Part of a small language model's weights: biases on query, key and value, untied embeddings.
Each number is 200 + 40 x the weight over its row's rms, rounded and kept within 0 to 999. Layers, rows and columns count from 0. The size before them is the row's rms in percent of the matrix's.

# layer 4 MLP up, 576x224, rms 0.224, rows 59-79, columns 112-223
093,158,208,201,205,215,267,170,191,179,175,248,236,186,207,187,224,176,198,305,276,165,216,279,285,203,223,173,223,143,244,244,198,129,235,154,135,187,156,237,205,258,201,258,127,255,180,171,191,163,230,112,188,284,177,157,175,166,142,148,202,159,228,212,215,213,230,165,244,171,160,228,249,218,184,216,190,203,94,230,219,157,239,117,195,183,217,225,232,264,228,242,220,257,167,236,203,224,131,205,227,158,158,149,183,145,194,197,207,232,245,228,174
113,180,247,175,189,191,215,233,179,216,132,212,228,278,211,256,192,199,274,256,121,244,228,173,225,190,254,228,184,242,223,199,131,212,210,145,218,208,229,201,218,263,111,167,227,180,222,159,266,223,195,228,234,151,172,192,146,186,178,202,207,213,212,166,229,156,169,193,200,240,266,188,180,175,250,229,220,189,160,251,158,166,133,232,289,251,167,165,222,193,191,180,260,214,201,181,101,219,183,254,206,149,176,252,175,142,169,235,234,181,136,237,255
102,229,272,193,228,149,172,197,172,200,227,221,173,245,209,215,251,184,218,188,227,178,174,142,230,187,214,202,206,181,137,214,146,150,240,188,223,248,138,265,218,215,156,216,221,227,207,168,305,203,210,165,194,155,256,161,192,138,174,209,234,190,154,190,124,229,244,206,197,289,196,243,210,217,209,206,203,183,210,242,193,140,147,288,274,220,177,153,201,283,187,181,168,246,203,205,183,147,244,258,159,233,248,181,136,206,188,245,134,233,211,180,263
103,199,166,214,264,228,166,142,160,219,208,138,201,236,214,155,224,216,206,207,183,260,157,253,136,159,196,200,178,243,232,253,155,269,241,248,233,147,216,190,123,144,196,216,171,211,188,205,274,246,173,178,246,150,282,257,213,182,150,210,185,206,162,223,225,163,169,181,252,211,187,154,261,230,270,267,189,150,185,231,195,201,108,183,133,212,219,198,136,223,199,225,194,137,157,194,197,240,148,130,223,191,211,170,215,213,166,236,207,177,219,256,197
101,265,186,246,193,245,231,262,200,140,233,157,209,169,171,133,210,214,177,252,213,167,217,191,182,203,219,237,259,257,194,146,232,142,232,206,181,139,271,212,169,201,167,192,112,177,251,185,155,153,146,224,180,142,235,137,214,183,197,159,207,120,175,240,190,172,273,258,166,163,283,146,271,252,249,192,194,151,234,262,188,170,149,180,116,201,224,175,192,150,166,178,208,224,253,154,245,223,125,251,189,138,208,248,183,190,213,230,163,193,309,210,263
093,148,149,201,189,230,216,245,244,240,265,231,243,122,169,196,218,149,128,210,243,219,187,176,139,251,215,203,172,135,212,170,240,222,219,200,185,279,200,157,238,275,154,279,183,236,179,196,222,218,102,143,182,210,259,218,195,237,221,188,199,162,179,173,169,132,221,231,165,141,204,196,221,215,268,225,160,158,225,177,215,191,182,127,154,186,252,201,166,191,280,94,237,194,149,129,239,251,232,191,201,161,192,187,238,190,205,182,196,142,245,227,261
093,238,242,207,164,173,213,158,147,225,217,188,256,129,163,199,226,227,201,246,179,178,253,165,185,251,184,161,148,193,142,318,163,216,281,188,145,159,224,202,205,240,186,132,117,260,239,242,205,222,172,188,229,190,162,183,216,190,309,132,164,214,191,162,236,216,203,203,101,243,127,208,177,228,253,116,227,253,149,170,170,217,237,117,160,154,194,172,218,233,188,221,288,165,227,201,230,225,214,246,154,178,175,222,158,193,181,189,171,288,188,221,212
109,145,220,251,188,253,224,199,191,198,152,269,215,212,221,249,186,191,170,203,196,122,187,136,194,141,163,141,213,208,277,210,224,250,119,208,163,180,187,285,175,266,217,227,189,184,206,192,225,185,180,139,191,230,277,217,198,187,199,204,216,199,245,144,213,210,217,220,272,245,183,266,236,227,256,144,141,230,224,183,240,230,105,181,121,183,158,192,265,222,228,281,215,209,191,177,221,158,234,157,175,197,180,245,215,182,172,204,287,180,162,269,229
096,188,192,144,193,229,198,182,236,256,233,241,258,205,252,219,115,264,224,180,138,178,170,217,197,213,139,194,201,232,185,220,207,196,160,208,249,160,246,193,200,250,208,171,231,215,220,126,108,184,162,270,206,175,205,150,206,249,196,198,139,231,226,142,149,190,212,208,238,180,235,161,230,108,240,156,194,193,232,202,182,115,146,192,174,189,173,190,162,116,210,199,204,212,223,210,240,291,181,186,158,228,203,225,184,197,211,158,133,182,257,134,204
092,168,134,230,123,236,204,212,169,158,186,190,214,229,188,219,241,220,157,180,211,230,179,238,189,163,186,224,146,227,171,224,224,329,188,213,234,199,221,147,160,124,221,116,173,153,211,260,157,203,215,154,225,251,198,133,157,187,151,144,269,206,202,211,188,89,209,142,190,179,157,272,231,214,151,166,153,192,226,217,186,196,190,179,196,148,283,174,287,184,227,190,192,156,141,207,200,70,234,181,150,217,256,266,190,215,241,184,208,241,196,230,202
103,185,165,157,246,178,235,252,234,189,159,212,244,180,233,273,182,253,279,95,199,175,206,221,174,219,246,164,271,225,142,199,145,228,163,216,234,182,241,220,246,200,76,197,198,224,180,215,170,290,221,241,209,239,201,178,211,208,226,128,245,220,238,214,293,192,219,130,226,219,165,236,182,259,274,127,205,281,270,254,165,191,140,165,228,154,189,170,222,237,219,231,169,243,174,238,181,198,180,187,230,224,263,217,197,176,243,203,254,151,168,225,250
104,193,193,196,276,232,180,226,208,179,143,194,146,215,253,216,287,232,198,196,110,183,237,245,126,172,160,115,174,220,228,248,212,242,210,228,303,130,152,213,139,257,185,254,244,215,252,203,170,127,204,124,146,171,130,193,123,265,219,268,184,192,198,218,164,173,268,226,200,188,195,187,222,238,198,237,224,235,131,256,199,258,155,244,186,226,192,187,210,171,164,222,218,191,158,182,200,138,190,202,165,287,186,150,182,157,203,193,218,191,261,134,216
103,204,211,274,212,135,256,238,262,214,221,126,216,282,185,212,182,257,168,230,126,199,253,175,265,216,222,121,96,190,193,216,208,204,241,187,157,261,208,160,253,196,262,218,220,244,137,200,223,153,216,159,206,148,171,189,219,155,248,166,215,191,239,279,152,175,219,234,240,223,195,226,170,248,151,189,252,166,204,168,271,183,133,198,133,223,196,171,188,200,234,264,188,225,147,148,193,184,205,222,191,214,215,240,238,135,268,221,164,156,187,179,175
108,208,275,236,164,212,104,172,230,245,281,231,230,172,182,165,240,182,140,171,273,218,200,176,151,204,121,199,146,182,159,261,228,209,225,200,187,191,200,212,122,191,142,232,213,125,198,222,212,165,236,281,151,245,179,206,259,160,179,249,212,236,184,157,155,126,208,148,171,202,162,202,179,175,193,171,200,161,319,207,268,203,304,114,213,196,159,187,245,246,272,212,157,204,228,220,225,226,201,193,213,166,197,207,215,204,171,173,209,196,219,197,216
100,150,199,199,189,265,244,248,241,167,216,185,162,266,127,231,234,206,186,222,168,206,273,166,184,181,212,266,168,140,156,224,122,154,203,224,274,183,188,158,200,154,238,249,171,210,182,176,149,169,185,220,209,227,173,142,263,181,165,195,241,262,190,246,171,209,231,188,142,217,189,94,233,178,189,236,201,176,174,267,149,244,171,194,236,244,250,284,207,177,152,160,173,179,159,205,177,213,176,238,196,242,145,268,278,178,146,217,184,222,206,166,131
106,163,170,248,177,137,217,212,161,219,217,213,225,186,191,126,176,180,212,198,210,155,159,215,249,207,186,125,142,280,191,226,174,107,219,154,222,228,224,143,142,271,243,166,263,250,202,197,170,120,221,151,292,182,224,205,223,279,198,189,219,236,259,194,147,240,231,211,148,252,207,199,212,177,105,249,212,113,217,217,187,111,227,147,188,239,208,117,175,169,219,204,176,157,210,229,146,211,186,226,230,195,206,226,190,179,160,178,200,197,247,270,166
103,184,262,187,162,224,214,168,154,196,213,287,204,250,153,193,245,158,168,257,208,249,239,204,238,226,138,269,154,165,172,193,213,179,156,177,215,190,131,219,217,166,181,170,210,120,215,182,216,259,222,220,291,220,171,252,139,197,195,149,219,206,211,222,195,224,231,151,138,253,182,204,137,185,131,152,164,159,214,191,209,217,146,172,135,198,202,250,200,218,188,201,217,206,218,185,148,223,234,243,226,188,89,231,181,126,306,228,157,187,246,204,243
103,106,236,244,202,246,223,171,121,195,237,235,224,211,201,169,280,267,232,202,232,212,276,189,110,182,183,298,266,216,102,92,202,247,268,203,210,221,195,176,250,210,187,241,235,204,161,77,207,175,170,251,243,248,226,223,92,162,177,183,204,195,188,204,248,173,158,195,166,181,196,276,193,155,250,206,225,206,151,184,187,248,154,199,158,137,213,153,181,204,152,177,211,248,242,150,248,174,253,194,167,185,138,182,151,201,183,186,199,186,236,165,180
107,205,202,223,213,188,221,247,192,177,143,148,172,257,237,195,218,211,286,200,268,218,198,200,156,229,161,144,206,166,146,145,195,181,193,228,173,213,167,258,265,193,210,275,201,223,201,190,259,232,226,229,188,244,161,224,207,176,174,194,205,173,139,257,286,201,237,186,282,200,230,199,211,205,150,144,255,99,184,138,198,159,175,175,158,144,231,192,204,149,190,142,222,204,182,162,186,289,218,183,189,161,183,263,205,255,192,303,238,200,144,190,231
101,190,167,182,225,221,193,234,218,257,247,193,199,225,213,135,162,237,176,213,258,215,166,180,206,223,188,222,141,223,205,200,227,146,239,119,138,104,148,224,198,186,164,186,164,163,166,132,230,152,159,246,314,121,216,131,198,204,220,210,203,158,199,164,227,249,151,139,197,219,195,204,198,193,153,171,248,236,244,199,220,154,202,203,219,215,233,232,219,276,200,238,244,182,212,188,184,250,195,161,160,269,202,210,211,221,206,147,210,207,251,250,195
100,182,263,185,135,177,116,162,166,248,191,230,206,274,201,213,207,218,192,160,174,221,221,162,227,239,188,193,161,184,272,201,289,338,219,236,192,163,131,234,206,227,173,257,229,247,212,239,248,191,249,218,202,193,193,239,193,73,217,292,224,177,207,257,255,200,198,201,247,194,238,187,131,218,153,186,283,173,218,201,184,183,168,209,207,216,169,198,209,182,171,181,207,154,184,212,227,166,195,187,144,223,175,182,240,241,97,281,217,187,151,171,169
# layer 4 MLP down (transposed), 576x224, rms 0.168, rows 59-79, columns 112-223
096,215,240,140,262,217,205,157,150,183,164,201,221,155,148,165,199,222,206,213,280,228,157,263,155,181,111,144,153,208,214,205,221,176,211,198,216,137,97,245,158,189,160,266,151,236,221,169,131,202,206,293,179,271,141,180,205,211,190,220,229,270,240,194,327,259,206,218,248,194,202,165,183,167,161,199,206,234,140,180,223,169,217,199,201,151,158,180,243,237,214,225,206,200,175,240,226,217,202,218,172,169,190,172,231,195,263,121,229,196,261,214,219
099,297,210,186,266,188,216,195,261,121,140,161,195,198,241,232,213,190,223,288,252,203,204,183,156,163,215,207,185,234,228,226,155,118,217,206,176,171,176,248,173,237,218,244,284,177,242,248,214,195,217,239,347,206,128,205,212,226,187,218,194,174,166,157,266,222,180,146,261,255,228,192,220,217,253,191,240,176,206,175,216,228,155,170,197,233,242,148,153,276,176,201,207,218,200,210,221,203,255,152,239,210,169,247,117,208,180,208,217,151,177,224,225
103,149,207,206,194,162,246,189,164,165,146,167,211,219,159,198,107,243,189,153,181,193,192,175,95,177,215,201,210,170,226,254,212,243,212,179,283,176,273,225,227,194,251,218,213,194,218,182,202,185,210,243,285,214,187,135,198,217,194,261,132,154,231,135,199,164,197,189,214,270,254,226,228,203,240,181,228,139,134,232,221,216,205,161,160,231,126,194,182,208,230,214,207,156,171,220,187,156,262,198,188,187,200,151,216,176,197,243,240,253,195,225,195
100,243,142,218,212,302,217,149,241,201,218,182,254,180,261,179,237,234,197,215,208,141,124,167,200,208,217,215,196,207,239,172,219,223,285,198,237,262,271,284,121,190,206,205,142,191,252,149,200,151,201,213,76,223,226,290,186,211,229,126,197,175,229,260,224,167,182,194,261,217,241,176,211,196,179,200,259,197,125,199,195,212,177,245,170,187,188,176,178,174,184,174,217,184,170,172,186,166,126,200,191,164,294,234,187,127,200,157,203,250,260,200,166
103,208,157,139,209,256,173,184,193,160,191,249,178,267,147,207,251,202,207,176,153,157,162,181,137,213,160,180,245,241,239,152,210,292,194,245,247,169,213,228,194,152,207,236,213,158,193,209,153,169,188,162,41,251,182,216,183,159,255,224,178,215,207,196,236,182,227,180,232,224,247,166,189,257,158,265,109,204,212,180,225,196,253,196,209,199,140,181,232,184,157,233,228,217,216,153,151,226,176,231,303,239,275,219,124,143,229,177,225,208,177,189,176
104,193,211,196,188,181,205,154,213,199,152,215,243,221,202,181,147,180,276,193,167,161,176,123,195,73,147,170,215,276,218,199,188,239,255,168,170,152,208,215,238,200,153,172,240,171,203,165,125,178,248,192,181,211,144,204,120,237,160,241,232,212,222,149,213,186,171,112,231,197,172,201,219,191,170,220,212,279,161,156,195,295,173,240,192,156,140,157,260,238,195,259,175,280,185,249,156,266,219,188,170,168,229,154,221,137,204,220,201,211,227,237,199
099,151,165,217,219,175,138,223,180,238,217,144,162,182,232,255,200,274,237,157,181,134,228,212,206,157,166,178,223,184,261,163,272,179,223,192,156,184,129,197,190,219,248,261,182,200,224,228,191,191,174,148,129,188,192,213,143,240,150,180,280,245,217,215,265,193,195,236,245,141,238,140,169,229,108,219,261,169,205,162,246,213,174,211,263,197,179,190,244,145,193,188,235,206,127,170,103,194,216,171,208,179,183,257,190,240,133,181,220,190,227,215,284
100,188,229,245,147,158,217,172,174,237,125,190,184,219,187,203,222,236,202,221,190,181,201,151,156,175,264,113,180,186,193,197,223,220,232,155,187,208,232,194,139,166,134,201,260,184,214,171,157,237,232,182,241,192,207,223,224,213,276,149,263,245,196,191,128,172,202,158,295,193,202,195,212,258,148,319,94,232,259,154,189,244,210,215,216,188,133,183,197,205,185,266,192,232,155,185,233,220,230,188,191,173,156,227,171,159,229,201,219,137,223,166,142
101,193,222,89,240,178,224,198,281,227,175,181,233,190,132,212,155,203,284,193,198,263,174,229,244,201,218,250,169,209,248,203,212,160,182,203,152,182,169,259,196,188,276,223,204,215,233,171,119,234,147,255,219,138,153,247,177,172,117,142,166,227,157,212,182,267,218,227,176,203,192,99,210,260,279,167,125,221,194,192,189,183,174,161,169,212,171,210,200,150,169,183,231,117,136,202,178,214,216,180,267,212,223,214,181,187,195,177,202,182,238,221,150
087,239,209,233,242,114,234,105,241,174,212,187,215,187,219,215,187,159,225,167,218,220,133,242,133,223,194,192,175,172,205,196,184,236,171,220,235,232,145,271,215,271,104,204,245,131,211,287,173,183,241,176,250,216,208,203,167,204,156,284,204,202,196,186,243,207,183,184,174,219,178,134,152,166,198,188,108,222,153,251,171,188,190,73,220,194,150,228,276,182,203,318,156,203,176,161,173,197,198,174,185,181,236,203,282,216,229,227,210,199,274,200,202
102,158,226,184,257,186,184,182,222,223,132,143,235,172,218,214,248,150,168,201,251,181,214,146,161,172,335,245,228,236,253,200,227,172,192,161,184,235,229,168,204,227,238,171,243,269,292,181,222,257,235,147,239,124,193,215,199,201,178,190,171,209,206,207,252,173,159,214,272,263,177,222,204,171,202,60,189,258,182,155,94,266,148,219,207,183,246,215,127,157,246,237,243,246,158,209,217,208,155,170,124,198,190,178,250,197,235,248,199,184,142,250,161
099,242,209,219,214,179,221,221,197,179,220,266,243,190,155,107,193,165,240,213,158,226,222,223,98,220,216,152,208,227,224,183,223,279,246,198,201,192,215,152,156,190,225,249,281,223,207,116,151,144,194,154,156,199,170,189,186,241,215,235,172,230,163,204,120,172,222,270,243,244,236,217,187,155,194,179,254,180,150,246,199,164,211,212,133,212,179,142,231,224,167,256,205,191,210,158,216,213,213,194,190,270,185,156,159,198,192,212,174,182,196,143,258
098,195,155,232,271,184,171,165,212,212,232,166,164,175,163,235,197,198,220,199,233,197,320,252,174,158,213,252,243,152,187,183,174,211,207,210,147,193,201,253,138,224,201,230,169,203,206,121,182,197,146,281,140,198,106,172,152,134,221,216,217,179,175,205,208,241,194,255,263,258,201,193,207,203,102,235,178,183,239,166,231,199,180,245,155,223,228,188,124,239,123,183,170,257,190,206,181,280,255,158,196,245,172,265,187,248,178,173,214,244,199,253,147
096,234,154,160,241,141,200,241,237,167,121,159,160,207,183,224,215,125,221,270,246,194,186,191,217,220,259,226,148,247,148,195,203,98,198,160,175,230,243,261,172,143,172,193,171,150,278,291,238,227,212,290,206,206,137,154,233,140,244,178,195,201,199,231,192,273,279,158,198,131,252,174,203,231,188,222,199,259,237,189,225,162,145,144,251,208,143,255,235,159,179,284,139,196,234,182,155,159,240,205,290,156,199,196,273,169,168,252,174,205,165,199,227
101,191,213,164,203,260,138,147,181,182,190,99,228,219,203,192,205,162,159,196,178,207,135,228,232,189,220,221,256,135,206,248,226,242,253,154,185,166,190,213,119,244,207,194,230,161,185,225,191,223,197,210,183,213,151,145,170,243,244,242,180,219,91,156,255,148,252,186,217,182,206,152,201,192,202,189,187,239,155,195,249,82,295,211,167,76,224,207,144,224,253,250,192,218,241,230,233,182,217,193,187,192,277,163,241,181,188,181,187,209,220,184,168
105,156,256,232,239,225,233,219,216,199,166,242,233,155,238,230,270,207,211,240,225,172,185,222,229,221,186,199,233,228,138,181,160,213,189,190,265,152,225,141,271,234,268,206,191,224,167,212,113,176,224,179,204,198,243,242,198,183,136,201,246,236,199,205,245,180,201,196,206,229,243,208,185,226,213,167,211,153,193,206,289,182,213,172,184,142,172,236,232,182,144,266,213,202,188,202,209,140,111,193,140,227,248,238,235,218,142,115,232,220,295,196,301
104,182,181,176,231,195,168,198,143,230,178,298,232,191,226,195,172,164,196,189,162,220,250,143,163,273,213,112,227,226,238,221,186,222,226,162,194,254,162,203,236,232,234,177,177,210,251,219,232,253,150,194,193,249,210,222,128,242,194,233,138,223,244,210,157,174,166,172,141,186,175,235,287,190,172,118,183,144,209,174,198,120,258,233,214,113,195,249,158,252,146,174,199,183,171,203,212,222,254,265,163,228,188,216,183,107,239,241,142,201,211,210,310
097,179,176,147,194,194,171,153,178,192,122,181,180,205,191,171,263,214,192,234,172,186,181,146,219,137,248,144,216,155,186,192,213,197,234,181,192,169,267,224,173,221,252,234,282,212,163,171,212,190,227,105,0,175,234,199,219,250,215,210,148,236,178,224,237,253,173,220,216,244,186,214,222,258,192,168,173,175,220,202,233,247,177,268,221,171,158,224,167,223,199,122,174,169,185,121,214,212,217,180,174,130,254,216,227,199,228,167,181,184,195,273,139
107,205,189,261,217,307,179,159,213,199,210,156,153,205,229,197,158,224,185,262,212,179,139,155,141,174,160,158,236,257,184,152,200,200,173,196,203,258,196,246,276,164,131,233,241,208,168,173,160,249,207,234,183,184,199,223,235,191,210,228,160,219,246,275,275,213,127,233,226,190,205,157,214,194,167,133,198,188,239,211,117,210,140,220,177,114,197,137,222,208,233,174,212,175,204,187,187,274,131,182,166,191,201,296,273,248,189,225,157,264,175,211,238
096,185,227,247,217,198,215,180,197,168,227,173,259,259,129,188,227,202,195,197,181,154,174,219,219,191,262,208,131,214,175,232,244,192,236,240,131,160,239,131,231,167,224,250,304,222,115,195,226,189,215,233,151,211,225,215,219,173,208,189,216,171,132,219,240,98,144,241,231,176,231,189,112,170,189,213,211,170,122,241,141,207,301,192,196,107,187,180,217,269,158,211,196,232,227,234,298,165,234,144,103,157,140,233,164,237,202,118,268,222,165,158,219
101,151,205,225,232,253,136,145,187,102,219,252,139,247,232,218,197,206,209,217,229,180,199,195,224,154,168,237,114,189,239,208,187,269,285,192,143,158,170,116,163,150,206,219,145,234,282,171,220,217,191,242,232,183,160,215,232,176,239,242,223,150,210,143,152,270,124,260,211,211,247,237,260,154,180,163,130,202,167,225,207,216,228,205,220,256,253,316,227,171,217,187,155,188,130,151,181,268,281,157,224,190,209,117,194,212,115,200,143,239,194,184,267
# layer 4 MLP gate, 576x224, rms 0.22, rows 60-80, columns 112-223
117,230,213,211,270,214,171,248,228,189,245,224,258,209,186,271,152,187,293,201,167,232,155,205,212,169,212,297,240,136,218,232,213,188,183,147,241,190,251,145,237,215,99,283,304,232,176,265,185,112,207,205,143,197,94,166,187,210,189,168,184,117,245,106,274,200,166,171,258,209,237,158,169,213,215,255,194,174,128,203,221,293,236,233,189,243,266,200,190,173,194,207,183,184,205,215,178,203,166,199,171,145,189,235,131,214,149,212,260,168,176,224,149
105,162,228,236,248,214,182,193,204,239,151,188,207,192,195,157,176,191,214,206,228,261,205,171,183,167,180,299,215,173,213,119,233,151,301,176,171,212,176,276,182,212,198,239,233,202,163,222,222,194,178,178,229,217,261,249,206,197,219,130,221,194,140,185,171,224,157,204,158,250,135,214,178,154,265,196,176,175,195,212,175,242,170,210,229,232,207,202,152,184,143,264,217,186,234,252,230,252,209,237,244,206,194,241,233,311,244,180,188,213,236,201,125
098,241,190,147,165,148,187,164,146,225,208,264,165,177,150,253,172,198,160,161,196,149,230,234,206,149,281,102,140,185,209,168,275,169,219,229,212,191,209,192,230,179,279,159,178,190,231,176,215,167,194,97,250,225,180,136,215,263,193,229,201,214,170,195,204,163,232,204,157,260,235,197,131,247,113,225,193,186,180,178,219,183,207,218,254,188,175,257,207,184,166,238,135,226,237,169,290,135,184,281,197,202,239,189,197,167,124,237,200,239,179,239,224
096,253,248,237,206,93,191,191,210,205,127,288,209,164,176,174,183,161,168,135,242,189,229,201,241,159,151,227,155,168,149,268,157,180,245,134,163,190,233,202,247,93,190,122,297,164,223,292,152,292,150,95,193,152,243,215,254,218,243,144,274,189,232,188,226,182,211,207,192,221,152,217,211,213,220,214,221,304,193,137,198,224,172,196,231,157,172,207,214,150,214,185,215,240,189,195,226,140,223,197,165,289,184,296,138,205,229,158,276,184,135,219,198
102,250,175,186,271,182,214,167,171,191,226,217,207,158,198,195,177,189,232,265,180,156,194,199,218,139,195,198,201,221,254,214,169,193,225,179,239,140,91,165,218,173,210,269,201,184,231,227,215,243,151,178,142,186,143,271,106,243,215,217,194,154,175,161,277,233,239,247,212,174,197,252,208,151,209,196,163,213,185,157,227,172,147,265,215,129,152,207,238,190,229,236,166,199,185,231,205,153,283,240,289,148,171,199,219,192,178,153,239,233,151,250,240
096,215,249,231,161,207,168,190,198,222,192,157,182,211,181,217,177,202,251,214,212,223,182,139,138,247,185,273,252,145,196,239,242,220,175,178,186,190,180,171,175,235,220,265,262,208,217,294,171,150,211,233,218,203,196,185,134,196,174,229,221,228,197,223,229,280,212,189,212,136,242,125,137,230,101,220,283,226,207,204,213,175,232,183,204,209,205,171,196,146,194,205,208,261,257,189,217,204,187,155,237,136,205,238,144,241,129,244,166,138,163,237,173
102,270,225,228,258,231,145,178,181,175,120,227,173,206,231,141,202,259,210,103,130,220,168,252,162,221,194,208,200,243,227,234,200,190,188,162,116,218,154,158,194,244,236,241,271,158,226,243,201,180,209,174,195,152,155,136,195,241,146,187,146,148,190,119,170,248,162,130,194,245,136,321,187,148,221,194,210,231,212,200,208,172,172,176,233,197,165,231,278,171,223,233,205,224,179,182,227,178,187,166,252,146,195,182,116,217,199,177,173,221,216,253,154
102,207,103,162,191,197,146,226,226,175,208,256,198,116,157,233,142,221,156,283,195,230,258,194,209,164,168,186,171,229,188,174,156,147,185,202,266,209,252,225,170,103,250,165,222,272,206,219,216,202,205,214,208,205,152,211,211,177,150,163,193,153,178,175,191,178,163,176,174,188,131,182,173,187,194,189,152,198,229,160,204,176,218,143,204,192,240,175,261,176,175,160,144,196,149,140,142,143,198,185,213,153,251,211,204,190,215,172,84,153,179,246,163
091,203,132,192,160,308,151,160,165,181,220,161,117,230,181,259,214,146,259,179,213,187,244,239,220,242,183,228,245,245,267,195,178,187,189,141,288,170,180,223,186,200,144,190,170,206,115,250,163,161,182,213,181,307,141,214,159,187,189,162,187,223,229,264,201,176,198,92,213,213,212,234,209,215,268,143,206,218,208,251,211,127,224,131,205,199,140,202,203,116,178,225,191,176,159,185,230,147,250,169,208,211,228,222,218,236,224,192,202,245,219,186,141
107,219,132,219,186,174,261,183,200,220,172,219,178,239,224,146,160,101,222,209,190,240,204,169,237,265,164,171,206,190,192,277,233,169,222,249,198,198,169,185,169,196,254,239,193,211,300,155,222,164,194,134,184,186,186,160,185,177,128,176,101,177,196,216,93,146,196,203,128,217,217,180,239,108,220,200,233,195,207,268,151,234,170,249,190,136,239,317,253,190,128,170,216,157,225,217,188,131,239,243,155,161,172,263,162,232,218,151,166,229,189,214,213
102,212,190,204,184,225,241,180,229,151,100,191,175,134,258,192,256,154,240,119,227,150,236,192,253,118,158,195,156,209,214,260,221,232,243,202,214,202,166,215,234,186,215,104,205,273,226,249,197,206,199,176,201,195,214,157,202,269,223,143,241,160,197,246,193,179,167,204,220,191,183,209,195,180,222,116,197,234,242,237,235,172,152,189,241,159,202,230,186,205,217,154,206,204,147,160,319,239,190,228,230,146,251,233,202,239,242,192,179,214,266,195,206
096,252,163,213,225,215,177,177,234,192,238,208,159,188,304,157,197,175,193,242,190,199,177,174,180,175,219,291,188,171,191,220,156,220,191,203,213,203,178,265,163,203,149,171,193,232,208,214,174,240,203,225,191,178,217,253,226,154,244,119,164,222,205,198,176,245,248,135,222,197,210,283,219,212,237,141,161,140,255,169,178,161,219,194,171,246,145,175,170,135,155,179,207,114,232,198,189,174,152,211,208,198,173,242,175,286,210,232,119,238,220,221,99
121,205,237,145,190,187,185,220,149,287,163,172,212,157,189,127,160,205,125,174,178,194,187,213,201,119,135,156,180,168,192,216,263,172,149,149,192,180,188,262,228,198,189,151,245,199,179,230,252,225,202,259,207,255,273,208,179,125,229,235,165,263,197,210,159,159,125,158,168,176,217,197,197,193,306,154,140,166,184,192,275,152,226,179,226,223,135,193,187,211,236,168,196,136,193,244,275,230,172,143,123,203,232,213,218,168,244,210,193,220,199,164,252
097,287,131,247,261,235,181,122,266,157,210,214,264,183,186,231,171,230,240,180,251,195,169,140,164,151,197,228,229,240,295,202,237,299,224,137,158,235,189,197,127,273,178,211,269,157,194,218,196,171,127,143,227,193,191,191,205,157,207,213,210,198,222,240,193,156,217,214,205,197,247,194,208,185,295,207,222,209,246,157,207,162,164,178,155,212,203,124,243,191,139,192,232,195,242,213,250,209,181,166,198,139,166,250,196,262,176,181,197,208,230,205,200
106,255,189,226,189,201,252,175,247,167,161,213,180,173,222,192,203,175,207,188,191,110,301,132,194,203,124,213,215,209,170,242,113,215,222,235,188,185,205,165,189,241,231,211,208,181,227,275,170,174,290,161,161,185,202,232,219,165,217,186,193,246,147,163,126,243,218,152,145,208,210,249,214,228,159,229,228,219,170,226,216,153,165,165,202,223,159,233,148,185,248,280,210,166,254,138,212,185,141,169,123,288,170,232,228,204,163,165,233,180,203,191,208
103,214,207,194,216,237,233,160,201,148,214,190,229,181,215,161,278,225,159,239,225,196,208,233,208,167,158,206,195,274,168,148,220,132,189,238,232,181,176,203,217,204,275,219,170,257,207,221,254,138,212,300,191,133,253,226,253,176,164,229,213,216,172,231,156,236,158,220,291,223,188,198,174,165,178,265,173,219,233,283,162,196,153,289,200,203,193,193,172,182,249,206,185,186,182,229,206,201,175,165,173,241,281,196,186,252,151,213,207,162,204,236,171
103,200,237,206,222,128,207,120,261,148,158,190,192,170,118,224,237,221,244,161,177,253,196,280,210,229,209,183,152,225,204,189,189,213,200,164,179,163,193,135,230,210,267,253,179,199,271,323,280,174,236,237,223,252,201,178,255,210,234,213,208,243,151,159,200,230,184,248,205,296,232,136,176,156,225,197,222,231,287,170,131,151,231,267,198,212,159,216,293,173,248,239,127,165,194,159,180,238,162,188,258,204,164,200,209,186,248,238,224,215,183,228,245
106,234,224,245,206,228,206,185,237,153,199,171,202,181,164,203,181,203,218,245,241,194,216,304,232,161,185,213,182,213,199,195,213,176,239,126,133,274,250,145,159,175,156,211,152,197,184,190,169,214,194,137,164,185,288,182,215,173,293,179,228,153,201,231,215,194,90,226,173,180,203,223,220,212,250,270,182,168,176,194,198,200,147,254,104,273,172,159,153,178,223,209,183,158,201,186,179,162,146,179,219,265,218,266,177,138,132,178,225,223,191,176,217
104,176,118,169,211,252,191,161,281,246,214,174,163,128,188,206,164,207,223,246,173,234,188,198,228,295,245,238,229,197,232,180,247,193,127,186,207,88,199,204,208,222,209,205,165,161,199,245,225,209,204,184,212,288,129,197,177,230,262,171,134,151,243,199,195,215,280,148,144,229,244,168,183,178,195,187,244,164,178,263,193,202,220,214,225,201,130,183,171,252,243,256,177,208,228,174,122,249,244,165,257,194,263,220,235,176,146,220,160,174,151,147,160
098,209,178,234,186,267,163,170,232,169,186,201,171,222,174,193,176,209,165,258,159,166,187,153,189,199,210,206,197,212,161,177,176,244,256,201,255,194,209,216,236,189,158,179,188,203,181,219,205,148,117,167,120,175,214,223,183,118,213,190,204,178,247,223,196,249,158,277,228,217,202,233,142,287,279,149,193,241,242,193,221,179,118,253,260,256,250,214,264,148,151,143,236,138,159,213,229,150,178,171,106,119,190,188,241,262,187,75,225,223,207,201,178
114,260,196,175,253,204,242,143,213,198,234,216,226,189,192,188,182,187,172,258,131,115,206,138,196,159,208,241,183,226,244,223,191,176,178,178,225,221,193,198,160,201,164,216,202,134,145,221,172,164,251,210,156,207,122,245,240,241,154,224,196,234,188,163,246,201,191,223,197,177,238,223,212,247,254,197,86,212,226,158,205,250,237,247,212,201,190,146,182,244,221,221,202,189,181,207,224,130,216,231,273,140,198,235,235,162,190,295,212,178,207,264,190